config.yaml
n_layer: 16
d_model: 512
n_head: 4
n_kv_head: 1
head_dim: 128
d_mlp: 1728
vocab_size: 16384
activation: "swiglu"
norm: "rmsnorm"
norm_place: "pre"
norm_eps: 1e-06
positions: "rope"
rope_base: 40700.0
rope_fraction: 1.0
qk_norm: true
attn_scale: 0.0936
bias: "none"
tie_embeddings: "early"
parallel_block: false
extras: ["some layers without positions", "short convolutions", "capped logits"]
init: "uniform"
init_std_qkv: 0.0294
init_std_o: 0.0
init_std_up: 0.0294
init_std_down: 0.0
optimizer: "adamw"
lr: 0.00108
beta1: 0.9
beta2: 0.98
weight_decay: 0.12
lr_head: 0.00846
warmup_steps: 211
schedule: "wsd"
decay_fraction: 0.808
decay_shape: "pow"
final_lr_fraction: 0.05
batch_tokens: [65536, 131072, 262144]
seq_len: 2048
doc_mask: true
train_tokens: 1038000000
steps: 6748
dataset: "wikipedia_en"
Each number is 128 + 32 x the weight over the matrix's rms, rounded and kept within 0 to 255. Layers, rows and columns count from 0.

# layer 6 MLP up, 1728x512, rms 0.0597, rows 1070-1086, columns 448-511
[[165 125  79 184 147  98 211 158 105 103 173 186 118 117  46 145 169 153 173 100 179 161 142  88  75 179 105 138  90 146 109 115 106 123 149  71 113  84 110 127 124  77  79 119 160  70  67 127 141 166 140 154 164 106  98 146  72 145 148 120 195  71  82 162]
 [171 108  88 128 132  36 169 145 118 137 114 125 108 107 108 153 114 138 174 101 105 202 126 101 121 109 139 103  51 162  97 143 140 121 102 146 120  93 102 124 133 115 114 151 112 151  94  96  88 135 116  78  81 145  93 135 129 190 153 125 145 141 121 126]
 [160  96  93  92 104  96 137 141 114 145 149 187 118 177  86 101 151 156  82 142  83 156 143 104 125 129 149 116  43 120 125 131  63 135 117 129 133 132  81 146  97 156 169  97 167 153 133 164 107 122 142 119  98 116 106  75  93 130 125 146 102 109 159 154]
 [ 92  88 140 155 167  80 153 114 100 101 113 114 118 162 150 139 173 142 158 131 115 142 131 155 168 132 125  85 106 167 122 158  99 132  89 107  23 128  90 121  87 154 159 128 136  96  91  93 117 153 127 108 108 190 129  99 141  77 147 108 157  98 104 158]
 [ 90 197 163  91 141 116 143  67 148 174 125 133 145 162  93  64 155  90  97 117 136  62 192 128 105 143 128 106 125 134  83 139 121 122 159 144  97 135 178 134 128 180 175 127  79 132 199 119 157 188  55 126 145 157 135  92 111 138  81 154 106 127 188  92]
 [158 102 113 150 101 125 154 124 162  88  97 139 168 114 156 131 111  96 166 152 136  69 132 158 151 152 133 127 113 129 147 175 126 135 136 134 158  84 125 143 157 109 144 123 155 171 161 108 142 125 159  86  44 114  58 140 144 172  99 114 183 131 127 147]
 [127 177 137 200 132 162 116  80 136 123 136 136 167 141 125 151 154 105 161 140  98 167 108 142 111  73 136 148  62 113 138 130 118 132 107 130 171 142  95  78  97 143 118  92 112 143 173 155 144  79 173 156 108 130  92  99 152 182 131 144 104 169 151 112]
 [108 120 105 113 176 102 157 134  93 142 124 110 150 114 118 175  71 149 150 123 143 113 179 154 143 184  99  90  31 113 102 147  99 130 136 128 147 101 117 162  74 126 115  95  52  64 122 161 101 129 161 112 153 169 155 209 111  87 129 161 160  65  94 119]
 [ 81 123 118 106 190 133  93 124 131 130  96 149 122  84  84 188 154 135 100 148 135 124 157  71  75 151 145 106 163 139  98  35 106  96 176 172 153 110 146 141 158 140 135 108 118 145 140 126  64  95 135 147 115 131  90  61 153 102 154 146 149 108 200 151]
 [124 130 101 152  94 126 126  47 145  66 124 151 141 119 122 128 178 130  89 136 120  97 103 143  92 146 134 102  93 106 118 132 104  50  83 145 143 124 135  94 127 110 119 118  89 165  98  87 146 125 141 129 116  98 170  98  63 150  87 200 129 117 171 155]
 [104  89  94 145 119 175 165 150 155 133 129 154 128 141 111 182 158  94 126 124 106 129 115 114 150 160 107 175 147 167  77 105 103 151 140 120 106 144 166 166 168 147 132 133  84  98 131 163 151 117 127 111 128  92  88 125  92 100 153 155 141 115 102 142]
 [159 218 168 135 146 115 123  60 132  72 190  93 115  98 131 150 122  77 164 113 106  90 127 158 154 100 112 131 216 106 169 114 154 100 101 101 175 103 117  89 120 159 176 145 134 153 201 103 138 148 157  83 111 196 124  66 134  88  98 135 118 186 117  95]
 [121 112 116 108 152 120 184 156 161 117 152 179  71 105  87 101 117  80 128 115 128 128 140 173 116 155  84 144  88 107 140 155 115 159  99 128 128 128 115  97 115 112 107  85  97 101  66 113  78 144 141  70 100 116 128 184 101 176 103 123 100 196 104  97]
 [151 140 111 135 110 172 129 177 119 110 144 169 127  75 102 116 123 150 184 139  95 190 123  93  96 124 151 144  86 117  93 135 161 117 117 163 118 112 156  71 122 128  82 132 132 105 155  79  75 184  94 161 209 119 140  57 129  83 112 109 150 123  61  98]
 [159 120 108  87 123 167  87 172  96 116 115 142 150 113 104 133  97  87 159 105  90 118 111 148  83  83 107 146  77 173 114 144  93  89 144 137 179 146 108 146  70 179 127 208 139 124 135 173 164 123 159 107 181 126 126 160 124  87 144  91 155 113 109 124]
 [110 105  88 106 101 138 104 154 107  84 103 175 152 115  85 156 112 110 117 148  74 108  85  92 102 108 137 140 152 125 179 175 150 157 110  90 105 128 141 135 122 145 126 179 161 118 101 119 171 100 143 124 164 160 162 116 132  68  81 116 105 104 116 109]
 [179 120 165  98 150 141 130  76 108 118 145 150 132  99 170  89 159 174  92 176 102 157 148 109 107 166 146 139 110 170 130  97 125  83 120 166 141  69 164 115 158 113 142 119 124 106 111  63 104 179 132 131 142 134 160  99  90  75 192  90 191 136 159 101]]
# layer 6 MLP down (transposed), 1728x512, rms 0.0582, rows 1070-1085, columns 448-511
[[ 96  84 128 191 153  94 107 191 138 157 112 162 156 169 172 155 132 140 155 140 124 125 114 155  81 120 137 158 165 158 148 203 102 130  89 136 125 141 110 154 167  78 173  81 111  17 172 165 166  96 177 139 126 124 100 204 113 110 132 131  58 105 193 164]
 [147 123 108 139 117  80 164 115 152 115 117 113 156 159  88 111 148 154 134 101  97 139  90 144 149 189 114 175  79  76 129 118 142 138 113 130 148  67 100 157 133 116 103 163  84 190  96 115  96 109 147 127 113 143  93 126  99 148 142 116 168 117 125  90]
 [118  88 142 132 209 102 112 148 186 113 144 123 186  97 111 159 129 121 159 178 129 122 133 190 115 157 167 135 153 140  90 143 107 203 132 132 115 102  63 162 171 144 171 147 131 133 124 118  91 155 151 172 129 103 132 170 171 112 117 151 129 132 169 173]
 [120 230 209 161 132  88 133 105 143 120 108 155 116  87 166 112  61 204 164 131 118 147 129 134 183 129 162 156 146 103 165 121 188  93 169 131 126 107 198  98  98 202 123 110 131 109 120 105 153 131  62 129 138 122 116 104 143 123 134 141 115  96 128  80]
 [172  65  75  80 136 202 117 103 127 143 140 171  79 104  95 108  90 112 117 113  93 136 159 181 118 218  92  88  90 114 146 138 140 179 161 133 117 117 136  91 129 122 136 132  70 157 119 142  71 158 121  67 133 205 154 105 167 168 122 105 142 144 103 176]
 [105 162 129 154 132  76 149 119  81 111 105  96 171 138 134  95 154 124 117 131 129 108 173 102 131 109  93 128 160  71 129  92 128 111 122 129 117 110 109 133  90  94 137  61 128 169 139 145 183 110 120 107 169 141 113 127 115  99 170 166 113 176  60 133]
 [168  89 129 158 140 136  61 124 130 111  91 146  60 173 121 125 117 118  81 123 126 150 183  81  95 123  88 159 143 141 134 101 162 108 135 136 125 149  96 106 108 112 189 141 142 111 146 110  59 143 113  91 114 147 117  98 126  85  88 134 139 107  97 130]
 [121 120 150 134 156 139 120 146 134 101 110 124 151  79  95 105 174  75 176 156 130 128 130 133  47 111 187 106 135  99 144 109  98 104 159  75 131 137 164 141 158 158 120  52 110 113 113 122 138 102 111 107 166 101 155 128 113 134  99 178  89 111 119  86]
 [117  89 122  76 105 160 141 197 159 156 117 118 118 153 162 151  92 119 144 135 112 104 151 182 113  76 165 146 153 214 169  88 114 148 123 130  81 150 106 130 102  81  98  88 140 123 134 110 152  95 159 129  96 184 101  63  78 150 131 127 133 112 155 170]
 [118 117 125 175 115 111 135 161  77 182 147  76  80 136 159 223  66 185 105 140 128 122 139 136 176 152 100  89 132 161 133 109 112 141 183 105 161 119 105 120  92 127  98 129 158 130 152 164 144 117  65 148 130  66 135 114 180  85 132  77 115  93  89 120]
 [110 171 139 151 155 103 109 121 104 135 113 176 141 118 133  78  80 124 126 155 128 206 154 143 121 135 170 148 135  75 160 110 149 177 123  92 163 133 114 111 119 104  93  99 100 177  73  85 129 100 116 118  95 133 190 120 139 170 112 123 121 103 152  68]
 [183  75 148  89 132  95  92 127  96 145 119 122 157 147  76 121 126 137  97 143 131  44 148 138 146  70 128  94 125 170 142 146  97 156 102 125  59  74 126 157 113 130  97 157 122 106 148  85 192 131 138  76 126  76 155 121 110 124 130 108 145 195 179 104]
 [175 113 125 111 140 172 107 118  51 117 183 150  87  69 134 160 126 147  72 131 130  95 164  89 160  83 143 134 167 111  64 125 112 159 161 128  93 135 237 116 113 117  83 118  88 149  96 152 147 137 110 130 134 126 134 122 135  68 106  88 103 113 129 103]
 [170 110 133 118 147 131 155 138 113  83 131 168 164 171  95  78 120 118 152 111 118 126 149 120 169 121  97  89 167 125 177 114 145 135 135 108 103 148 108 139 140 102 121  93  93 151 131 177 125 190 125 127 195 157 114 140  91  75  53 124  84  78 144 124]
 [114 101 151 170  60 123  99 134  83 115 121  95 103 168 118 127  26 164 154 139 165 121 160 138 165 134 107 158 118 126 125 101 109 142  99 101 140 148 113 110 119 137 100  81  75 105 162 142 117 150 159 137  94 180 106 140 114 110 156 160 101 184 126  99]
 [131 146 182 154  89 136 161  63 129 138  59 126 114 136 110 151 130 120  87 113 117 176 114  85 154 110 139 100 100 108 179 131 120 116 120 101 105 167 149  73 120 130 167 129 198 185 108 166 147  88 109  70 142 156 137  97 100 151 121 105  93 133 166 129]]
# layer 6 MLP gate, 1728x512, rms 0.0588, rows 1071-1086, columns 448-511
[[139 126  92  76 174  99 160 145 110 136 137 157 108 164 170 144 102 103 134  86 181 111  85 136 139 107 145 107 103 150 100  81 120 140  50 149 149 130  86 134 143  83 119 137 110 204 125 123 144  83 163 124  76 161 168 186 199 152 153 133 176 109 145 115]
 [134 115 116 139 129 138 117 138 112 121  50 110 130 166 110 136 171  99 101  47 158 133 188 143 119 140 187 137 147 133  95 134 141 141 181 138 183 130 100 162 141 117 120  93 136 149 148 117 162  68 155  61 168 125 132  99 170 115 119 163 130 109 139 179]
 [180 217 176 102 150  98 154  54  55 115 105 164 109  70 177 133 144 132 149  90 129 205 149 111 155  96 146 162 132 106 176 106 160  80 103 111 170 138 154 134 158 123 158 101 137 116 121 165 133 212 122 159 157 144 128 163 129 171 105 131 181 115 130 143]
 [154 132  83 149 128 131 157 118  47 124 150 150 155 126  69 108 140 139 109  67  29 163 112 165 128 124 110 112 136 125 109 140 133 153  63 135  88 138  87 165 137 139  99  95 137  93 113 101 140 139 152 179 130 160  78 100 170 129  95  77 150 126 135 129]
 [106 192  81 149  90 114 165  49 123 179  98 137 124  99  81 147 172 106 159 127 215 150 143  89  83 123 144 161 119 129 121  87  82 114 149  63 106 130 121 147  97 137 104 144 165 158 149  82 164 111 157 136 145 190 118 129 122 128 168  72 136 146 126 124]
 [156 172 118 139 165  97 120 156 159 130  89 134 161 164 152 112 197 154 121 165 174 132 129 164 201  46 128  94 195 130 110 109 119 167  80  89 134 158  89 124  79 141 145 120 159 152 173 120 116 110 108 138 124 174 159 121 111 185 172 116 134 112 150 123]
 [117 145 137 189 139 179 149 123 110 192 113 177 160 143 167 134 101  87 108 112 203 148 152 134 133 139 105 112 172  85  90 102  94 166  83 151 106 154 136 128 149  51 163  68 106 194  91 135 207  99 147  98  81 138 133 101 137 125 114 159 163  87 170 143]
 [ 86 119 154  69 101 150 160  73 129 128 106 146 122 152 116 106 142 175 162 114 185 130 143 133  95 135 113  90  73 122  97 124 131 122 153 135 140 128 147 167 163  99  92 122 130 123 149 121 129 102 121 138 144 139 109 113  95 147 193  49 124 148 116  80]
 [140 160 113 154 133 104 212 174 156 100 169  85 102 115 109 113 123 111 129 118 149 118 151 125 195 144 144 107  65 125 136 147 116 150 156  81 109 136 146 125 111 179 180  87 133 127 140 178 106 110 205 115 223 118 178  89 111 145 179 137  96 118  93  72]
 [ 92 129 116 155 180  82 181  75 119 174 152 184 144  77 105  88  83  94 171 162  80 114 145 106  92 122 175 128 126  81 126  89 121 125 115 113 138 135  80 193 111 121 134 107  92 147 141 118 146  66 107 154 138 169 152  90 154 131 123 148 132 116 112  60]
 [146 104 122 113 159 144 127  87 122 172 163  94 153 174 123 120 134  93 138 141 133 151 164 136 143 157 158  56 155 152  88 173 154  88 139  81 149 125 109  96 127 108 112  84 140 109 158 149 115 102 123 143 133 134 168 131 149 118 110 141  71 142 219 140]
 [ 99 103 122 147  57 149 185 141 115 144 104 144 126  90 131 150 129 121 136 157 195 124 146 127 131 129  88 121 124 120 139 141 138 134 166  85 122 175 133 136 134 129 160  87 119  82 154 143 126 108 158 142 181 184 116 164  83 105 175 118 154 137  94 104]
 [134 127 177  98  95 103 120 142 112 149  82 122 146 128 155 128 138 100  99 119 174 128 106 147 130 114  99  57 166 173 123  77 163 130  85  99 172 147 149 159 143 133 118 101 178 138 124 147 143 149  95 130  69 108 165 168  96 149 158 125 120  78 115 173]
 [125  75  96 135 111  83 133 142 121 191  72 157  67 140 115 161 100 142 124 133 146 178 119 153 160 154 122  75 185 139 121 163  72 183 172 110 156 121  84 137 121 117 151 136  86 128 102 117 132 120  78  92 122 104 123 173 124 149 154 106 175  96 154 160]
 [128  82 127  93 110 116 112 115 100 166 109 128 152  96 169 130 104 120 129 105 137 144 135 141 110  67 120 117 121  90 193 153 167 156  73  82  93 151 116 130 108 113 150 158 149  71 191 132 144  81  79 153 150 126 147 156 133  91 208 149 142 102  97  97]
 [150 124 160 145 149 109 145 136 152 114 160 136 144 115 114 136 150 186 123 118 150 138 182 169 146 164 142  84 142 145 152 125  88 156 144 147 100 141 162 102 147 133  78 101 111 130  62 121  48 166 113 149 107 185 102 102 148 150 186  74 143 111 118 109]]